{"n_layer": 9, "d_model": 1024, "n_head": 16, "n_kv_head": 16, "head_dim": 64, "d_mlp": 4096, "vocab_size": 8192, "activation": "tanh_gelu", "norm": "layernorm", "norm_place": "pre", "norm_eps": 1e-05, "positions": "learned", "qk_norm": false, "attn_scale": 0.125, "bias": "all", "tie_embeddings": true, "parallel_block": false, "init": "normal", "init_std_qkv": 0.023, "init_std_o": 0.00543, "init_std_up": 0.023, "init_std_down": 0.00543, "optimizer": "muon", "lr": 0.00877, "lr_mult_up": 1.27, "lr_mult_down": 0.7, "beta1": 0.95, "lr_head": 0.00279, "grad_clip": 2.0, "warmup_steps": 200, "schedule": "cos", "final_lr_fraction": 0.1, "batch_tokens": 131072, "seq_len": 2048, "doc_mask": true, "train_tokens": 903400000, "steps": 6893, "dataset": "wikipedia_en"}
Each number is 128 + 32 x the weight over its row's rms, rounded and kept within 0 to 255. Layers, rows and columns count from 0. Numbers have three digits each. The size before them is the row's rms in percent of the matrix's.

# v: layer 4 attention value, 1024x1024, rms 0.0649, rows 63-98, columns 128-191
# o: layer 4 attention output (transposed), 1024x1024, rms 0.0416, rows 63-98, columns 128-191
# q: layer 4 attention query, 1024x1024, rms 0.0491, rows 64-127, columns 128-191
# k: layer 4 attention key, 1024x1024, rms 0.0457, rows 64-127, columns 128-191
v63 124:070147133123087126129139107061140100095173128134118129115127086147158098150112152110114116089107160152081155068135162117092187118113086122116109156127163190110174159173120097126134137137134082
o63 128:125154115141149090142126114127124154140155158139165104084155129066172134122080101190136095160115134080175154110155045056111117092125096110103177128117174124155148115155143141127135093080094106
q64 079:121081098167120115117128089062130118109090092090136170080094211087180184130143124150190093123088126150084105122112124166177157144112135119106152110046056164126134121128090135145102117103090139
k64 091:162158139133122118127112183080157147124092133095116200100137099094173153092143124137207149114109122121155157089059101148188125093110126166096132148144132144125169110148065169132126159159132094
q65 052:181137153108121069163162148130170105140083127108152107169038153191130127090150123178135108159149105154147149155086093079132103073073109107112159126206137071151132121123069171164132141140169128
k65 054:096108139146170087158140106129164123110137172126099153126133123185102092141099150195065157136177101120117093139154081114112157078126126112082145125127191151067113153140089089072108125113164110
q66 057:171109098161168161149088133079122114143129153108186133117140162070133155103165159094043137115133084178133110090200098130163064061146111151138133109095089092145105070144082167141188118108132089
k66 061:157123172196156155136092140124106164143047175091117090117157170069106120197157129166159059062154110179118146095150149113151115179131119096185072135124190100122075178096149162073175132155123147
q67 057:232091102128144093191110158098141168083120136149128147125168098154073154108091156205203126161130066140099111106095113132166078119101153170125155079116105068176134090137088092147108116124114129
k67 057:181139098128104168111171172066189136094099161113088119122127118128101193111174133132111176120123086138107134112077090121146090132126086143123138180134161070076088151106096080092133171180134154
q68 058:035106170146167125101156120158094120099125143124072146122073095124155168049122212126072073144099123157095153094146155128113115129150128093106139111122136163100075173085142168167139110157149158
k68 057:084121117095137096140098163108055116133134160123153136093114116114143125155159146115117123159137124109129123130122121156167111085182103117104124094131169131140144157136137121153123151114166151
q69 056:175061143104139152153178144114160097165152159182088144133137093127147138090099161186128131087124074147102111146122180139114102126170102161163155101146115170069137099141139130164103159141130171
k69 053:113132090160171141146086116078085155147176156163119151117169141094145130112148096104141156124117146105097109129152121089154144102134072132089166120148116129082120081197163081134156092099105195
q70 053:183172088147127143147139138137162134121151189159123125137151099127151135110120101082140117119111101064166073129116131069139054137110156164134145158184170118132086128124137028107136104115155111
k70 059:175082111137131184163140096144141088104151164134106122150138107180107087188119112083129110121151149091141085148158112125109128182084112090125179136177146130083043197186142051076162104097116143
q71 049:078105081091119159127133067160087108129074124177081135130169141132155151135167097122129232108077109164113084142149171142142152122173127154107122127110162155139157112136185112102135117098082097
k71 050:148218111137159169077107110077072087097111147088151124173152072056127117141135160141138105171130188096088113143107125123099155130192124169196127144106084099162141111103137117105155066112128139
q72 065:084082126144122174153107117143111152115123148106123193114124074141133145069097191142126108104115127123102143074130135117135062162116106104086138158073093084151113126096127127143094090135102123
k72 065:136120084067106113162127114094133134079094148089199167123202081140156136135179139048165103163101114133149143109071130113125130134151099143107110167167130165155129120122115100143043184127114183
q73 051:170103159162124130105102110107151168121097166136161178151134049122155164108144196135120041177161154109064094065133072089136085110132087145081152160141146015135126111097083182185183087162193165
k73 055:125147071100127105093158145159184090179123125191142118206114102123093126135086127138106148142145144120109125155146139143096098105138097088090108195160175100117098149173092062085085118152139203
q74 060:165134121124149078213093156094114071123105134157157142178100150183134162083144098188110117106111092131158080160103111098135143106079177136139152152110103077114103128112097140141156153156164118
k74 061:115187115154131124118066124136136118122077133133133122130161178083109133076129101154136166118089100113099138126146140133115149137123096124121153135161116099073144102149085129132147138133132084
q75 058:119147121104116184139122150129122116191145164211129133128181083089105150166105143116096200098067138166134143055172103112157147112185106160140150114130109190106133069130183137099102156140154084
k75 061:078145125126145190142105100128145126186133083106129125138175118076131188127106087118144142058073114142125117082125104155137152130157109127203154147111076099111127119175149150119140091130080128
q76 055:201085141170136164140086158077174093139149181131121174115171120156149180099102107086132128118085189169066083132144134153125085153066082165088155110168133074098121052136090107120108094130161132
k76 050:115159119129132111148117191136167110111025173149166145107143128174095186110118065148114150117133194142096055112122110128081105157130117134113096145114203122073127157179122129075159182152154128
q77 051:041140090134107126089145169130103096084110161182114107121059108095128127111078170146140125131181100144112121137165110070049090150129100131128163185085140201145128130085127135128129154127080136
k77 049:118123073197157116179067133170101091179209172159089144126151184150145131128127105106086161126109146139059165126123104146103179140173092164119135109147051116126127069125185112154157101141103094
q78 056:155157109109123081161128115095138113137167092115097088151153138104084144218123099145122174170147135086176146131133124127129158138158188165148138147125114173146156129137159076122098161129052136
k78 052:078097135116133125150153113134159142134146087127058142145100164128071121119117105192189119069110143104159119130131129129167061076087183079177131132060116089183136164193139166155111106088101153
q79 044:079154105149098097145142162155133187065179074096153094120087155081139158125085099092146163136122125110136107206086120127093141150189156094130123163148132129132123192117150151098116145088082162
k79 043:118123105111155152119141197105125137118147087175129107075102162083219120138138172164103147126180115108129158157150174105074154142159147101073123119059136113120106104100138178065137151106099122
q80 064:161114121135167160151109127091126160103124139130147160105132153145209148108159136053039105132114117136145144097170141079171110158095127171094164141110151103186120086135095148119157109111148128
k80 052:136105134139176110112080112159136148166105129143193118136110125128117096121131112125153141137156099136095136119175108114078109151113105139140106112134192124112058125099098156093168148142167116
q81 054:200172104162111106146107179075092114158164169107145127130165162099165101169097112085104139101050120089184104106124096125132128133179169191149114115162118185116105103114207092067172152077094064
k81 050:094172176105130184151122075172141123142156104134101140164110101124104076126138125081113136085120106087155092170158118094092129126081164104170153155145090077122123110147178153177210100103143070
q82 052:127153174082073072086137106164110116095155083169150146131105163082078102137123146156120118127103079120111142171139026167113123093091124149133066085133177116127140115094105126167085176131176072
k82 056:106133183155107149130157072166153122096153144076108146101107149126096135064082134151091061154109139147138127180193127154107139104109168146150172083101123105150092123129116144220120145117200067
q83 064:174151066161144127140129117140114145157148119094200141140135163067145096159183082098084129130094174105116133086071084149150090119115128120119126164135162056149140164112074108143142100140115107
k83 066:108142108130126128167154082138162124070082123079161117142127111170100095145127172148125105157115109167140123160170118100093175130139117120184118134112152150146087175110095175117151126126147117
q84 059:058120055121154187120116119138141145126074081084171062121143157136180132177111134132102194108075202109118138094154173131095111133158173091128108149108109148097126144136187136089095136161069097
k84 053:081138085105104146142100120116109151177113092138123067107148151173166135137143112126171156117144188128140144140112125068129152072168173158145133100194126148127118131129184148098124090102093142
q85 075:255101128158161075176135157076158117119165129138160163161169155129088110111136113142148054127162057096140107124081085107158123134102140168111158096149072068111067087128095131152185161153156116
k85 069:217123123208135098114140136156187114128134133138100098114119105119087141120053102141122135036140080144156132078090105095141129116085111143133125187163168144089111147112153096138140132096147135
q86 061:171152100080108194111091091134111093166116166157126112065154130089162193138142090086087143108126169134108098097144111153138155158138107168184150146130125157107137080075162098129121160061175092
k86 058:120188126104158146116073140119133116182137180112110104099178184081121143116110079079180136117099159133094091123154098157127144150112117080145172132096107078083122107165121140106126116135137100
q87 064:178182144126152128171100189140111106164158152131171158180149103170152161117126137097082086134111149145181122032117108104150090097143131143121165160157107053107102109096155142173175137119193065
k87 066:131133155119149150125125085118182107164158157136139129108127144167092086115135116134107118065138116151163148131095083091142173094097122116170145143129176128074134180166138147116186123149155126
q88 064:141113141122137141114175154146127161100156146182118136104150068088101141113126153125159151135096061112104113147146065138110149114158144181153102135111134119133195169123120103122083150132181162
k88 059:111119174138165176115119159127123167139160137167118111107168154153075162108117139166072136087090097135113135160168120120113132084152158146145149070081162113146132165148142118163138055125106093
q89 054:141126126161123135164099135103102104153144132145186111200171140095075059140104140132099089103110110169129136142126056096085076092131123146095085159176138078112086093094147115103184200106156100
k89 052:146110111154113122116096105131160100165146150145129057132109206093137113129129137162085088011108138141101124156168154086116122154102116139092102160127143126118095098110141055172175094113129151
q90 058:098117068137121157106140093145119140154059120088148137153112162079117148117111186142132075147100130145075138121133104100175074104129148076095160175141113112141102151120142153186082107117115136
k90 055:088064100118098043124136147141146124138133094167122163108145163125118151129121155143114136133127165112118170095108097133109125119196096150058150174094143132139120100175098116170116177125155099
q91 065:129135142108095140154157162173114120097125139166083146095126115131142175088065117087097145159159144091143082183132143120137144152155145100162131164181116148076137195098158122147098081142127124
k91 058:118141121147175094114069100094080120130097179110108144143143161110101143149133129071084141150135184160139096163175124090110140102146110104141163137126140181110108146133190094111155150061076166
q92 055:099160107119201110060126130107113133119137148167163139130091075094152138159106095115119164154125178092151108070144149083093074091095142161150123159115138118131136067147176120147181151079133100
k92 055:114134141168180111124068114165162125152153164149121107144141138167109100101113085175091159145117146112105147113136103123119119115117131133204123123102121115143126163135148161142103116109100137
q93 061:122136107145125183177104116115133093167126166111128133144169122140160184156124120132085163103043179184123119067166124171106114129162102115103192143097109128089116111095156126118132125132143082
k93 066:105146122114117121130106118116114089134102161110145171120142114126094099114101122126173168071089167182150124118122128142152127057131118101096136182133144103069128176171096139074189130099154156
q94 052:142102110101106095121166087202144209133066166143138115071104172088138182134158143107153168151147134111056118148140089192144113115093152071131091122117124066135137173141065120122122106116172138
k94 055:148102151093120165110135173090073142057129112150134165082106129114114105091149142190151169060143145166088117090108097166159049116114116131134067143129178074095109175069053116129089135143161162
q95 052:125121138129118182146125153074074120148232109137102103117175112171119153173084123106177108153144118141135188114156115122131154169073094121131096055124117184096144123145122118129141146125151129
k95 052:140089145126077114090134169134136177133126123199097156132111146168160108078104135056115110122167120187157140107117161123164069122123171190116117118124092114100173132114104142125172141189128143
q96 053:111130108088158161053217073172153118121083155156133082118054118112072165059157140181168177166153116133099099152148129075103100134127157158167148126127180146154126125154128123159128156155135140
k96 055:077166127123191118165118116094118169127094180071112168150160130055067156137116145164177112205154148147119169131153073129129173121187076114226142098051125133175099173177160138145140116094122111
q97 061:169123107129172165146118109131121197164114151170115167144153120117151133097133111143108074130122083193069144109148084149094116133126070138111130075116074030107151126087092111169108121119178150
k97 066:143157152145180109150123135164182142141130163087107098153117091099144109127120157126151134099141132151158133118154141143144126108119064144122097099111194097050124154095132110099122126180140083
q98 054:148166067088120127109088115089142124162125072128209065148182118090103143148161089070101172091112158104168124120135126120147098126171140138137120164145133152169122123190170134117091142142075076
k98 052:161167152184105151111124123131116105149139131091105086091147118139112115142126125098176143096144123136133137138137081083050149150146138105132197143135102120133092127175150153114153107086144112
q99 061:116092107150121163183163158116118143092121125157096147120104153117149166123071159131161158169122106162099135169153096130123124162155097098141093110138089121096156094065133124127089146119135136
k99 059:093147162161155147135059118129084151142082166133112139109159155088188170108114122128143088078100147153133096120184175099122135171129111118137094099136064153088101088110171138130137093143125091
q100 053:130147078096115057130107123113148164115102092100183073161076124138110077167224161147077146081115161137184121113156100135130108083122152160143106187108113106109151140173142120149180136187135118
k100 053:142161084105124187161121126167166119127151105150186104130091072176114063158068129141145105065124081119116151166138089155123137136108142128172078153124128179104104197130122185109166093100129119
q101 059:066152137139146154058138153170160152136129112106139104179130068122074120144139095120135138110100134104090131082122169146040110121131164161142156135105164115141126089139127112137106155146115138
k101 058:107154130095135191111134115182169098082137143147137131127130108235040087161098083146129112152114131070123158163149162117082112112166132145141157142101158097132101161128116129087111122151153127
q102 061:098139129148110100117104189121106089082117145103111170156102130147173102145124110152128140121176149064196105106094113141144116109060145141114166113078069166150142085094134133111146095102089135
k102 062:142115111088064134107113157126150129120120135123110159097109099152163142109153143126149127147105147107119119131039137158172134116134083139056119150118152141139195114112127167109098156154136082
q103 064:161114107106198042096149164112137102100126161162165143134091118137078111089148132193170137146142068101157113142099072136093112121138141178165109129087123087140127067135095121094140142122162152
k103 063:104102123141149161141105111118182165161076196110115128148174161129059173091126154138186161119099108134139116111140119133184118096058137095194127125076089101137084145162134175202115099129085103
q104 079:134113136131152112171114167142109091145089178117114131084127152175192152127129110128090135102123116143133059177112122177111157165125106092106134109140085116122122155101128099127118109104115127
k104 071:117130123096129142121138137134114143105115118119139137109097124065220119088152156104146132105139126148146079128090136140119117107149102143083096131167116149087169083144110109106129146145129117
q105 056:106089132112192092098112138173112112062090088094163077125021112141104117142135138183181111136107092119131150145134146109087121102106138127149089099073122096128143087120162130157097187122108148
k105 055:142118132118156172112112144158183140113076112126136082185157090151145160112125137179129091133089128064117192116127130149168098084117163168166094125116074086166127095148142147112101178107119082
q106 057:085155120135120159096130090123157157143166097087116133129136097129148129167125130099134161147134154150166148032120191091120172142146105099127148181094110216135169113143147175120081114132099117
k106 058:111152132064111116126133150139166113138107069201166179110086049134133136121097197113161134188129121119166199140061152150129135048155137182100115100119120111231183105141062162132125091137137109
q107 058:113143149133116107095187089170163191101113121134168092109128129100131203117191111074118200124119094104077124156161150095102145177140163121151111124102184127193172127138134068110157142124165139
k107 062:108137143122145145118137108157144129153100089108100093159155146129098155169128131190126115093121088130100149139222154134107126141106182120236126082075110138150094153124172100091110135089099098
q108 047:100174103116121140133096130137124136097160088141126095151119076099128062176079084173101112146204099121185140126133171068137119143208128133129147188132095207073107185122172150111112155129116142
k108 045:103027084207165135187104112107105133188202125143129130111175171160150122142138127135063123143077113131128176124082156095126199116156124107115118118170147175125176104151140098178158108091094125
q109 052:164145112142135138151146148084128113160151105114155143167129114160113130133111130127124115141100122154114135038139131074181111125149148129118139144161144169170133116168147128136146137198165140
k109 052:108122151151098065161140104124165160157154132165137149095120135210122114132128110068112154093141111175144118133101120050180114113152095131123142156199083168156135130153145130126164089138136185
q110 060:046040155138164117096197148199137122128083140095143122136045091134125146078136217155139119106124094148075140104134090107091099080163108052114143144110113106130153132095121141162135099121120167
k110 048:081092130161133103144078135167147078179145177104184142101195118116121104184111109113101108158114131111141129179197120123109148118176095069166056035108189126159090138149139132169124086086126170
q111 050:119155103177119133159113129122120105109074160139110179102121144120154222111126075104105163099086193131103096100139117124087157155127116105142192187100081055140145109089140102142127131132154123
k111 051:103181137097139183143091106168118104084061183097117137121157127121125147141101114166143118145132182104105146122133097136060132150173069107133158159092189143098111126123079161049150134173132135
q112 067:181063166108120086145123094105133110082136118143079138111056120147121176077116144186182079154151102111061106123092151128127141114081172114095169112080096098138115151101084138164114145146116175
k112 070:150140064118138105115116136146113134103143136159135144170130056101166165110170113136128161163121139069107103103100163175142116106128120162068169118145169128126144095145122112112104156127136154
q113 044:110123100111152070099136102128119083146137211184108133150077109097115177048161196152123079147121176117125106076121167139111081069143127156074130126126089124105080151091123153131140136118151138
k113 045:101188091069191128143141119104083046155122174092103166160161114115103156130160101089103163217118163191102085138146122155082167084135080057148166135117087129112157144131184142143124143084106166
q114 057:127168093108167185141142165120203128161151134092108128157158094176136146116122111088117104132117119171160160122172118133125087112086142141130119140209148105122079074155159131108108150095168120
k114 057:121080145109138107149181125130119128104134154140080095143135144199100105162137120129086150054124063158132094130165112124089113185077125086109111112158159110101062133160128096126102157135145124
q115 054:111111133112124140141121112152097177177097101125117159098105141170169173100173126133098129127137158099081061134136145119114111103078098085108165134125159145143146128130128122152132063144085148
k115 052:101148109106155081136133118114093093137109142054112141169106146083153138166142142050124156221147174135120103124085109146122115068137073116108127131074178160120107168130123124091139159095085163
q116 055:072119092170132154160067079126140158140139117080183112164125107182095081196093104147115114115099155198126131096184121107132152116128144116140110171121096184134097081118159106137079131092088070
k116 057:152110114113069088078173089160151172142118083156116098090090097183167116116136136093127066093118099171159138196121131124102127152109151185084125172171097128189144122105122107124105117132190066
q117 067:106076159096179115081138140091140118177055115125134120084024122110122141097170155189095129117092125148070134066122171172155099092118156146156120131129109126130131124156135155126124111152164110
k117 067:073165158074154121138128092085096159080065166072117157101132091095073184123152128162207121147046116124106106084107097118171108102137084134134118110135122105130110172137152133155077180108177121
q118 055:113160156093175157089182143153084109131121125186150146165084091130123165065069170120133158165135127117118175185163075134166156147088135177130184095131127082145186150094118116155074089151185143
k118 069:114132209150175133117128094148103126148136207105099142154175182136099065096083141120120124148115135167108145113222093099143183089110125105192127100104104089101088144134141134118122091133117120
q119 060:124151089125114144121102114096173157096094087129174107138204137063128132180132081085126164124145172071151156155132088129138117121158188170151109157102122097083141142152176119107126146140142093
k119 059:107105141129162177079137105102165129115092087125096088079132138119079124100137093138118131134117172123175160116135090100091139094124174131225107122094144108152066168129154158130140132118086070
q120 050:141108095167144118146049093132133127154112157121097190163129209178154139181144098110168102127119174103112117132113099164132109153103066164074177123078145112151116102132064136126131099137114085
k120 051:122126076130132111140143161124114123125122203104174170140136104120113165105147113088123181129108063145112092092091141183120159126096133107119129165096186115114145135116026140126132162191156147
q121 059:094112134146089121170116165095142133170137159127170163130173179108133058150138151155112118110084100201149095132126068168139128096135051140154047126135132119130162045118102144119123110129131093
k121 056:161144141145116162165135108103168113131133148067127169144164147037167143115118096122121079076149083088103112070112137071084129169134092156161105158127073100110159064140105155135152104166198155
q122 057:141100142104134021116104126129147127141060108068093139109082170165130105065192136179153116123108103051122102079087133129157114086105132138135111114090143131159118135133103074092163168167122113
k122 066:143174098058103156165153129102159132051084094125152210147118057123149165125153119110171132166109154081145116127082131107154085095120105129104170158127182132142153141154094152099100180133154157
q123 073:086080113131194159120178172135118159119119114153105167122093054152115135087117179155157156153134080113154180118140159113106057149124126161135108123087159136143147131111084073117058124131149105
k123 064:154093134121150179192119122053102146127132175162139121153158112183112144176158133100120130165119138143135155163138146106137155146141141132176120066141159075160056154114129114128107136164115154
q124 066:194131143112155069162136173153142068087164181112129110147137118172069072119153089152165120140128087099145092144107136112143093136132143165139146114159147050132073103146139098158184117121161141
k124 062:197090083109162157115153133128121121049144144165128119138104103140073127161147113197136152129139136078073053143132080179078130189124100107163143163076201061094134151178129099108129162075140113
q125 065:126164117102092104147060142157148139097165153087101133210131121168178110142086029113130125150142172110199088163107187096157133150083164187174164143129149165160098115199167075109137145142072122
k125 070:155129088097085143109151184149177130075151103181113138154127105155145130129136109091124173193151138076139103179026143120131124103156166129049180180141171139143160110181110122074155157114109146
q126 054:063112163137129204109175172169075125128122117090078160132100108121112156103081181135176114141134090131102170170096091131096106119070067104069132136131122183155141174069136148093050103138125091
k126 053:105067162143112098092158174143099094135126100176103116069064166136154095093137152124073117113193088166142133093135146094122141087123144154118116123096038174145144091051162136106082131133120091
q127 056:114137143137148153095114094163116087122132119130102093130117119173119081113113070061101165053100208130144117072099202142088088184144138140125149130141145184089112126134142128169146128116125133
k127 055:151159116076111170124127075173122076103199137150195158116095087176125121109157093149132104094101175091193126140071130154128120173143118186143168118126147120159149150119132149131121112129139102
v64 076:140165108132091144166187142148133146132163099163095105102142171135151158121112071144126102151097152143189179100133129124116144179144118110099115140194127147090165159147098137104085141077130123
o64 085:147121146142182116065067099083120109112144092152163191135101092110108131140153149140164145101149173145131111155151154127101092122082120096143099093107157140149125106095154074159092153141087148
v65 080:072154095163161104097125122136094190122105123181212108176161106147122082170086125177114140115141135128150133134127064213088153103092165144157141095111143090164202150120112136153108155135081125
o65 089:100090144150105145131097141116109104075170120130072131099107146121142152110094156099182083077103135124129143103101226101116114144190143159116148089109139091129093112154125118067130106168152136
v66 074:124100160130115155105104118088151114179116149121130120086160127119118155146106118116119176207132129126128156121155148148167167107096124199093206135154071123102110150088047156117162060109161186
o66 083:091133109131166095152152155148121158071116135139111154158109137134086148079099132188102098047063129164136068137082092094077149160184133096164119127103148115119138110165169139131099167177123094
v67 089:081152139163081116196162116135146080150101117064152142159149123137124147114121159138137104074137085145125136143159136122121049107166114101111157174142161097178053202134090105133127094135139117
o67 092:128103158116169112093101091101137169084128137179088148107109117123143122134119150100147147164072133099117086129086130147184157151112182145156079127128072140109145092072145156139131145102156142
v68 078:160121138147147159106157182150157126086137140182129108128128111080129142158186126085146105137200140099143090120132095046135139106101128167175040166096134142154181146047091067101191081167149122
o68 089:107108129124113145128139135080123137191059111082119147181131097116099163165110144138142192121105122172124152124100114161135092144146142102129148109179127143146090070145174150170104178153097144
v69 081:081147133168113130178171148120163171135113113097146145199141163120113165102120134115138133148137087173047168109133173115118119130155108132119121134186128145135137105058193123113155190112141095
o69 088:125130128131092161079108087126098102153081144115097118055107092173112139098088117127137102163176137077186169157102138062147171136112181094149161096102086140097122082161091111136113085097146196
v70 080:131120075157168186107121149097106184064112162092149128114129137113144106167113153104127108181122133125100128197127125157167091094141124177122162104121094136148168067125136088105131103156087191
o70 086:155187118144119087105152125109105094127111120092124102117101155129109122130112148150143151072162132167124119111104155116158158179141138080140110153106107124137093131131106121135147165122124117
v71 080:072149125198093148110146150110149131094104096114158180143128134181143153068105081158067150072113127116140109109121153119094080118130115098070087127130146119172135141134136146144120149059073081
o71 088:128103113119203125143139117162152177161124116149095126124102088097099143139091152105155154140148095167136152128127111127117188119115097145134158136111057112147112129149180132113155108181188199
v72 079:101089141131163114103146136170151050152097148117157145133130107155086161130122126170131118147093137115112128129131111140113137126109158155138083137131172206110134096166111115135151144142179088
o72 084:154138162117085140127181148102115221072094108149112123127150130150139079167160067090129113197214140121141118116114095127145145132099073114098088103173108095103117187061143153152112128108102131
v73 077:133133138168127113083184121151149134128112170190166106176172082122079072146152144147173171136152088051141097097102106177106104162154162100096156135116145111141120109108205146137136172138103119
o73 083:109133131041112163186082114099106109159147127107062120112104178161137131131160082104147091095113164173109119153135137133161133115122160155099156189093108177102194081174088107129145087140134180
v74 082:115102081095178122198120176132106112158089122113122138145102164110107153145115130105176099152133066116146126139149171148107100162089179117149098165120081128143153117132165168117165144127141113
o74 087:183159180135094134094102092123125153119179116139150100105132155122114103151130094131131132137106172120132137127101082113119138142138090145142149125137183141107106103070074104163090093170110140
v75 076:113178151139102132109128080188137124193189168157162103126122123071126111144125109157151181085181132152138104158201146140132132089151065091139112191120102141138136068167154085137102131187164166
o75 083:140093120142142107162091128132148129101082095114049166124165100156102123083140177055132113134107097089096124156034132133115148169155135150152170079136081123152099142121147118135141112079107145
v76 079:184116141067141118144146175077141111166071178122157137105165136152119150175171084173096050079104116134146123109096149153123078203109213182094139120103182151192163084157079082138113141203129103
o76 090:055172109120099140086167131138134124118165137133128073137110072142093104139126139157104165091145140120115166116185120166140122094210064084105123096172112154080114139141146184096132141114139143
v77 081:127122149181106112116166152146132118089143077143136120159125104167163129023116111096130148143130102125134169146144110135121101101098155140133088121076158148115076091151112105178185105075105133
o77 088:077081092092132117100108119128148086203071165082112138097155191141130124191147158127157103140152132098111065149137096142117135158110122092144135166165070048095174156090144104137169149167193098
v78 077:170171138168102111135174130132143161173124088106163128083173176105124096085170149094074150156118173127088109110182166117212126118155076114129140131135074142141133099119145120132084172080140190
o78 081:125057163174114160136105145111149106066162116135083109150161041149132151134096114143156129136178110141181079101104146117080141123065146172157128138124163099079111091126145170115174119146127072
v79 082:129155153127113129115089098127150112099154090168173145045113119157087130183167128112094129102205183090136036117151095141153096130149174114127156128093111134181133092117149116151133165147120105
o79 088:129101066134169127181162191153089110186138136100069134184134113104106120127140120137117115100110157123102202122115170100137105122161098109092124148160185102110123182099104135125135127084090130
v80 079:143093153115161094143141155154177090082220158118113097157096105165117168084157184171137112093135111153144159166146132139093132114145133122120085122116143147170188161092147105126121123163151122
o80 085:125154098108105166183157101096138103181090178088081116102128153094074104180066078070111144101107145076126136095103143080149126134166103158123142132139108108085061099199171115150108090123141106
v81 083:136136113090119171157158126151182116163165150128123121099187107120156100120142123116146147130119124096166211146149140097151186111164067148164135065110143110196141124183119080137161143145133102
o81 089:112117151153141105097162169112110118172147081182152132149106137122116137093091137128137108091130146125064112107101131172142074091121124144111121123104093125105102143114152185132130126106157185
v82 088:113101128135130130128120143179131123109130121057152156126155143124100139144171149100123097127110146162154136140108108104111175143137148160130138078124116116107151093137112107117110153110110167
o82 092:168139158135086115132131095164162176133187129128125096108118084087119085095111134153140117100113188136113138153192113159097092118133099120155138154147128186144103179087164108171138069148149158
v83 085:144115109152060162132175092125136101113125127165095046118153133169130147086088154144114106188108098083130129165121127146105099146073126147142113192115101079173148116172192178111097095090171157
o83 090:166108126135176107141079114132134184102153083110173195150184109088074138151148137119163163102169178128127137139098125159122129130140124200127161051090088116096075090080114092181180169117107137
v84 082:145111140136152112103108067100123155104155122176159121094118125096129076117127088172119125161121159150184179077139131123108056137150197099145054099085163093174114173142134122113122113122134123
o84 086:061153108115144083133121182093175167137129109071126165169161107133147181218097143095137071115126094127115101180113123164148173080127117075112209140112055167169138156119127156086100151131199123
v85 083:128103068208126108107126123137142124147112139168110121135172113123153122150081056121151173155130132162141128167157135145181162140148128079126181079113129104111216043094149137117195097121174160
o85 090:083187142127143118133121131166138126080147117108177135092085151175116096088141192156175111104147120102087141125120135060094140096120114155150127205152118123145065179097117108090052150162100119
v86 084:191156120170129127129108132137121159135134077141188145141162175113164143158172097132082136161129155089118097106174106151129107127132218183123231099127123132134149103070144114104148115092108162
o86 089:046074117068126129155139087172121131122162115144094066132125094094095096148089166142113108098101113202112122108088144145152107131119095080148098126147160129087149118163179148144148172206103138
v87 085:112126120120146198208179173133088133124113084093100130130117123136143211080113170171083130095106077139135120194136107122160094184148122110112093089131162124107101053149130093111165077090147126
o87 092:143159141156110089000140057134110137097102127103145121148130141069079064139111119090173122158170160149084173072120130154160060076123125121140199107162107182142164149115143141111123104160149147
v88 079:129126126126119154107128126089103163123082146111172120161094162095144113142108114113079108101104147175104142134079100145134138158130098109148143102175145153109134155052082135145127080126110076
o88 083:150166131083161124145101120141166120127163110117116169122179163174206116119131136186139133121137124117146132090183158047098102105140160080047156177116089122187127074146145098126100192115147171
v89 084:095098163119197167092188129117164141170191167123166108139081170115067127149115131139169111129195155129125127082200148158095106142079075105117151141120071094076103152166131131107097141117159046
o89 091:122156142126096102143101130154109093135087090177095179114169067128165174093106072123104118120075080122136143129095125132113143155179117138156126168146142092196150124145148164126168111128139188
v90 081:080123154119114089105134144147137158181142140122126061172119088155138108119068178132070134122103136156126094168163122177097089139072093117107094123147110150171148098114139150169187142111151143
o90 086:239137097088151179150120151151089077072109114150137167113162145061093121129203095126181133112157116097104138106077091107176119097157138151149168157094165136131096122106139070128121167114087099
v91 081:109088122139167157104135122105087125124124083115123143134138033046133177121183129110133123116104094159174158219147157080188150134154118147076165106144103070129105165111123117083148126121119138
o91 087:170148140116159120117108092164174130128139173132170117115132120151155109148091151123102163108143099107109126058082133168036147160195105131154148188134148144156107123113138160126127110099162140
v92 077:138158090124131171123164180149090134142154143057099129158161137156101139108157132124096173150071182153151081139068111202156175127085171161127142095158122116114130153063089165188127117139128086
o92 084:091108101133136093139095103095119147087121118192162121154097123129153128128111139095139082136154123122118190104131127115062090186151134143142150194115132141136169077126137146066118134125110188
v93 079:092131131093112135128064107063109094098109085113106113117113192093126097098130099149137166118115120129094076154087135151125077080080174137064124135114135126169166085097074165154094151125163105
o93 087:164185101129141149103171147193114112176167158131130183122139115160058152149091118082127114108088109094146122100132135137140129174143052119146155136123103133121144134139168099074160128131144163
v94 082:128141137158135154119144134116174114092107033132172106195152057148144121138168173195136154130130102076150122105112075131144074139079126163158137141147127102103142125118108097165124117080113165
o94 087:127172131142131148126146077146113134130168162108109138100080197096140112088073084103120123155150166131086170125111163105115076101148093099107117142082083186137079107135191116141139147150152106
v95 082:137125112133145173075118158139164089112177182152134091085125067101161160124113079197133175159083110135077143116202148056112137169089087141147078135161181101155106172123128091114227172128170145
o95 091:100087163179106102158146119139160070173117067129131124164098150179143179113109179008118165126181083086150158097098136181129138163148165153118140113081137158148157122108135151091069150149049129
v96 085:086116163106129102080055094026178141142161124129124156120159128125148122112136125113131049077088172161110119118124115120150107142150163142095150110091114084145078169140140119110123150138090082
o96 087:150159111126105171127120187191133083118110156112142098119127110163140100107054154113151152133156092139174142134147112084113154130115092130175080153119124110139108126097115105115097104148162136
v97 080:060106153088131157129182126127205158151169154108118141142157138131171146181138128148148155106199107065114155221110149178152136107096140127113126079080106135106148092058175122137197146094190116
o97 088:180128110130082119159052169128078044173102097126108082151124122088169074114125127088060050107087119149131089093140134028147088189146124121123129135145137147115087154121118126125095105141111105
v98 080:139139106106106121153134157136087151112150135190165118123109148110120092145115155115141063144196165085188122099090158127130093144094107121157121095112165161077090113111185133115157122147167124
o98 088:123086174146088148127094097116182122160106074130101225094152141145123135137133100160106128123100159108100084167152126153165108132166156118098127152163132163114091117137074165096116193111128154